From a checkpoint of a small transformer trained on Wikipedia: rotary positions, 4237 steps.
Each number is 128 + 32 x the weight over its row's rms, rounded and kept within 0 to 255. Layers, rows and columns count from 0. Numbers have three digits each. The size before them is the row's rms in percent of the matrix's.

# layer 5 attention key, 32x96, rms 0.111, rows 0-31, columns 0-95
079:129099128133102110168157171153125056135124145105130115089143099127182056112123073148136099107107098096154132126068057112091081122102151143091185115127173104166088163219119140168166122117095141153119126097156099078129119193140122113114106140141067199100130155093120127130183153144107124104
083:114135211148160113128150106116112165124144095156128090128127158183129160157098140179137128154092059111135149155173134142109161132191096116125085102128159125120153177100175158078104132151161102152134155177106140174083140004137158172109136153095140112127197084137139134134098143100162144154
090:121159192100148079127133118146148145073145147147134057099080126101109188173129177125164139067147102120183141180196152161133127127094062114112141116135127147143108117076152090070066149140123106186134094163150147128144090118148164200137118133143154107143106093111141184114093093116127140078
077:110127111186087160117098157073151145115063120090144106085157107110139180133187180091175104164152166118172168099147131163130127168108128156113153139149078168113115133099129116147104127131077121159129179146133164117153202077178131159196118081099073090158136168116072120139099174138107119100
082:121151145130136093137121146089108144083159106154092121182116104093099164180220071122092132127059113100106187180137114116113157109113089074121145154155171123152091106139121110073139107090144193093152127067126150116128183155147163139053185082112111113118112165071149115143123102122150126137
094:157125130096129125135146072202101098120202140152124110139071176162137126125072074172129149112107122112095090071131110156138129074104101140131126134074147095125136103150130079119193099103189134078142132149128130116092050149087156087101193191107131141152126100159159116146165094111150148169
083:096205141123150142105179163106163180072127125123158145074124106162162141079084105118122128116093142154137160095189061110146133115177230125146114143112111155149127096160084133100096099110102151127116089113115114091126074124106118143095097151196124126100154126114112118024095109112146124130
087:111177153164148154079137152080124088121060110121168130104136117155142096131164126109150127133137149159205128088128070112104110152196197140124091110173112169137099148140109202139098138105079095088134094101150098160157185145150136140131100100175134127112114124100162194084069180134111081113
084:146075132117184123132095082139147084156141133157141114140105114135167053121080115096150109060166125148118158093145105124088117069112175127118113129134153098151113186169156113146092157102177131090084151126103112117078044121066132112103101145048137196145132111149111120124182079119167127148
126:085101131109122100076162093162125061107087102106123089151123094121105128142127137129096048099167101148108135151134124155087105098071063100176105127151154112081148112112138175108097198086124091115142138141086115056166166153175162073119168158114128159097092111169140155188130105154164144140
085:142121097107081136182122134102133139139097117124131125096068140204134084145074112100131147181130150117087103156088069127125145125209146100105110117123157104114153120095111079140128093034155147101127091070084144178098087140048148127155165146093166107140129121152135124075174135121115146076
079:108142121150059179149138152144100153121127137139117157069118052144131158099096108104116211123130151166148133103134097112137082128199108115110137175173082132145118175177110163122100134033125120076090137153133139110150156103164088115137121142170125097173100151159159158140058119150073090149
096:143110106115168108087082161127131135106112138115142054166091115140096086135133099190137166173099130125104145209111102154142201149182160089152143159149164156071107102125115121111081123123126147168175133129100117170110184166084152174078115096095149108095117097090142142106140147197147154189
093:141145187112105101103099150171177166079143110125156149131151073102129163166110123197101131140140139095108107152148085146176141081153164134124086131153049099111101186145130143176147142152114106121129114124161082149087188149175160089102146178136138142169149122163104137169122192200113069163
118:113120096120106121154120085156055106107080102072082194187159153123137082183130106123122084119135100118086121210145090190155145112119091128105114129132141121135153057105126153096148128104094146200166120070111148153132118101147138081060149125099104132094161143155083137127176163107161148131
108:054150106159159150096132100065162198162116106159130125172142084130180101123088124108171096129077149066172143071133081107113131104127130146120127091145153098179149147102168146106153100131101120118145118148132140107149105211110081149112177044094161159112120130071133142124116180095137160110
082:177165094147112111083071088094181128091125137095098083111163152154109184125118172120197153151082175127169131121131122155090115153145122126113130086130096197120116089105118121104105096136178164123147083166139175136136179162140154163150152096144171041068103142103131134115154093145099137193
078:119096116099109155177148123148081116141130144145143140139131080173182032122106102084065154099109091140102108107088099109105109098148147169107121122127133061115136131188185162176194100114088139129107120065125100160052097132105117125062137130140092192124120133170155109109170116113155143119
077:121106193084122116165182081137096089150145108195092102137125145143129076126039115143096130103163072100127127194117151143106106069124091120114150108110198078148141118179160116129141105128160092119137111127143087121105070172110132109094112167148153185164112133139180196153119085104151135123
095:149121155095144120088085227131182150119123152146137105087115089074099127097180148128150086188109150108151141167188145151165166151115151100155115163138104150055111138143152091142059182166082135142132104148105126116181153121150123120176086156093127140091094065105103123084139090163120138149
098:121106129109082125152114180109125155090115130131162085129147159125086135161174131090116162173081146112131169127100159142099121160096099142142180199134082182144130125092151108108169169115156122106113136171112222149160150111158109141159154089109081016105110149082104081160166122104103100135
082:157108144152120110111041141094156167165148117089096144140116135098109165115144148196101160168139167097141129145144098150112122115098116083079141135099120160142054112122105099134127139162086154112121098120154084118094226118171126166163143159143174129120204178106067139108118159089070121175
088:121141131038125042164148140155126096092224129153164071127115160146105110126131109139173137080151105088119099122129144140118146069093111125110128136058126101132118087115109101133179084163186173144121086142140156157080127174105160136124105139076115143133147113154133123155208136086150155159
102:152103111103122120125110113143160149109206174154066189107105156109091147102125073170140137134152138130149125160113120205148076094110115113197144127116149102092181085117097088126173161104165164120187149110134103107074166137072126113129178177087145167174129092127111118132157079084133165156
094:176124134087161082142090100136112116088205168090093152141135165101109109101126143159144102081126101101082134131130183170172204105090088113123131091104119123099178079096086070138147178166183157139137100151131101090094135114105169104119120111131157146129146102174100092163197107119141180165
120:106092122139087192082091124113192129140094147107155110085143105173110166117152162104151152116125170128176115162092129134075120170161168114166149116165077177123074102103137220137095100110155123122129112148163097164095175119149109168165142123151149075117088101074123114100072075135101076120
107:095137092087125086099132118165154121139127077107095158153122151054145112134158132125157127121181096124096120171139089165171128038058054101137135144103111110042124143122149119166077141069116165155133139110080100086145156171123133089125161143156116144113124151171111126185122114098180156094
199:124078133108132086147171115137094107156149125143070143158140175123170043139091105107108084145155090112092144127115146133136092029121134173118174111098170066131197132102118083109161163143155120148140106098091160083123121167100143094092167114107107188124130161131125112171181118086127188124
112:160177110131124088116085163162116147155150126118123161121144075104107170134099143154149147048156139130137108156075116170129180115150110111096079142180069141137158110175152158088129138103167144187193149096159185170095067103087115155154091129111161116145175109176153108143129131209152111111
091:097116138122154076154168121089135159118102168081066175153121131098100143135114170090118155125141112123144142181150166086197108152124095093095063116064107164086121066114090119111119132142165100100164117178135133108201107089151115092112103142102147089115066077127117139079142090158143169177
124:180163124123086138186089134103130141121191160147156118146106104113074180116152172142130168139110125161127150148142124117209117147149134128093138125125111127020136132121143065117150089159226173163115110111173185140066123080125129160116101129127161077127120099126174147111095146136148093109
101:187128129122089125153095111129070119128145146121186134152131138122128116125151122171202168173112110091136146153150135121133096171143162187108124121142138150044120099141149121161103154125182170186177175071123150143064175174055188111144134098084130095117174090142095150121107137086155118101